Each number is 500 + 50 x the weight over its row's rms, rounded and kept within 0 to 999. Layers, rows and columns count from 0. Numbers have three digits each. The size before them is the row's rms in percent of the matrix's.

# layer 2 attention key, 128x128, rms 0.166, rows 109-127, columns 0-127
102:488475562473417520450460559456488480523546601532602513495478550563444519456407541524547520488410504541581471477498505437507552476573460440528482500515534585545484459427471478536450504537554541391489435482433501486477438559617455493489587513531554469476473590541492486469459376513571445508461502508533556503431609422516549513469490603484558555452413483458545490455446568442542432484444
098:488475487525479461509451456498471538501489571534555596507446480487511507454480505431571482566553603491568373558438465425644503512437524538529545509515432385542461540542575535475471535519521438554473586511594467548448565519516546571485387583526494406447493480500569439534543459541419501554520475494423471378439535494496475525550449436484477564469509510518527505478472442564484447532506
098:526551433507453462445628449493426562446505416461454387574567536520419566488529521447530519539508453471508586480433470469521526427540493501515493500453498539417550460485478511397470602460448501531557548420551499539447553549472544575510524470528568458517460573501510407456465562550523518456501414470415453520527414476420530472544527419514507530551586510472427498575536516540400522467534
106:447432510526553464489577376557497499470491537502563502486435575557578515436403529506429449446471461575474467443517416564522553513499503467549461541560446517522569464556457554426449441443401479473476426488525533450476461536556559509461527513391528614464458531498541622436439476489531496507530505512518497456491469538446572474591441507474551422545617459549495460477513468516421574491478
097:503466478602446524610470512464574490450467453482565391491503501509424477461506467585616577472593549506509468446445473551535529529481517444536400521512468488462578518494473399465481426532538586465494506553450588487508433508463574422514465445490439441523498480537373444491544424566484507444519481501546473419524565503434457565443474494571434540483487442575581472488490423489546511458513
089:547528472481475486506371472462460473440540581503521529454537535541552402446543461558521501496423548478476516465486479461507524421458407480444586436450417513525533571467447449580532566554507460503402550476588529488559483558569500440527561514428546544502527546518489475468444510403492491527457587545532648447462483508542432567572462535547570470459460573507436543481562518484510567513594
104:455469556562498535483488464452500499567564525479428528425600457506395525483518460389428537502521455544493550610567514510514522536524474553514528463424544488614428553479415461426534622474514598495510476491464507478445534525435554440473505481502584478502497460489554514552545476521498551503431519503482568555489584405441392501521524475444471477510549513530442537431462641476492533470592
109:430484455532479456487519468529535523480455486562605526508476479526563440499472502457502543503487510514569546486456468516422464453493427386443451586556520598600459494535478486516428480511490482427543465501524409527634490465580486519565541503556526553375470537560518572480457449446498509443478577533577554492577451536502515555610449609563547464451488436449491467500536615512515441471488
092:503486501539495487462528601468496508528533442442543443480523530578573489409494428520526519484464434492502544590520513425379604474522493406526497485570442542460402451492400520450518490434458566420451466564563445489593501461573428542493486594572591415527453485534545523461492579516492451464475580553555404428541478512556503459526418500496517504463510510516530482549460487595544561478491
129:519602475533523519436513478482456567529466529438561460497592484464410536484460523485549491563549553448579468513524594425582507488508540577537565462532527496497629448466524548542466521593575524543505553407460535476419533559432520426502519498540398452560509505451432439523608477574492529532511432503415515559546485430484484459363564486538454570486501517453503505559511480479444440496526
113:475498541594461468465578419520516536511485519514579398488524533450407638551530485462606605519561616456504443563522589443553447519405523590584440464528561480437547532499534544444500468462495558522496487431503497455436535588412594467489540468508491497593450488458463504537515534510493478559506455461498508438542500497533474455444552496509397559483569561487491462492476441475489518434494
096:476442455387475502530538538462467475443544469424502553560448478559515595462480539522517539487414534540417452576467559503341542521530493526500491582491600554636517524544486494494610464548464375498508436529540545513461491537520537479522469450537506488367571523447528575428579492513497479486451481539512636430481505511479495520500461579518547518525506480480474514489465499430547466542556
097:579561484429555517540428455542424445520483515471480468497447596530360583618555556511529481669491457495542491481527539520500446460425546437553386438464534537440458457502508426471509493496516479564535537512552485488491526525449557471524472571461515510497537497435530415513485493477582457494536490568524446514579399498522477515611498482427515580462504531437543420464496448471441466456473
093:445511496453454497544520442521468509362414506488523457542460503433505575501445535491509512522472518403588483629468419503545443476450470528557436433481430521432463492557579455515491470483537487540501503547471446556486570609454462484566527495474425527546538413426433438496551497532540540555482421588454424509478556525532618543528563515520447463517494520425472514462508496623469531561574
104:506520542571481518473522474467442480532513474479507468548612549478512603550461495514624511532524500520468416524477540467494484575509638484572574477408501442506540501548573548561488563485476507614644528556511489572484469548497482455444497602611549488556540478574423458451470487516470551539450434561444511464570524500505603445458513489475431492426450564494509504482491517451416552506498
098:381562557392450540470505460502517497478449430524569393459482462463442505508553506528484526427518477425540502493425454502420550493476424489570573419469454458512524393487500557518608471490525529590527508480403536547430442480487467418446431475420538465527466591530440551409540558587479479523417494465495499469505478437567458432473487536489480540595474469476497445456509431482432556487473
090:511505485509439474502533482582466483472470566460419509494517534505487543542502579494419517457541462466477501418349437490595607601458452573406485541393615539488483441449513441449512499597541505531478552600527572483540445560453555503531452515521497522533553543488439460467540495525543482530493503502515434528494554553516495510416537547557485552430510594550412407518448475427428466507505
103:535567525552641584414486521546492443483442543460423382569437511327531467520485548434515530506497545447567410489533499544453539527552531515523497544584413480585537470492495494482558489426506457483586496467508423440509610485454565514464527543498615553482544561464573441461503442526490511454505426475475560454532502479575483558454469465468475489532464529492527506489498521476452550523423
113:399430427467461464494505515557573520505487489451429524474461565542555460511485527542433436473503503501495531525500475565447496498514438407503423513510491531664505483496372506513533564481463480448395473586610492510592488418564439468527529505444519485545466580536512561520492425416490521426486611530593538443482439555548509527585463595511576465471462468507548508502494546474489461450514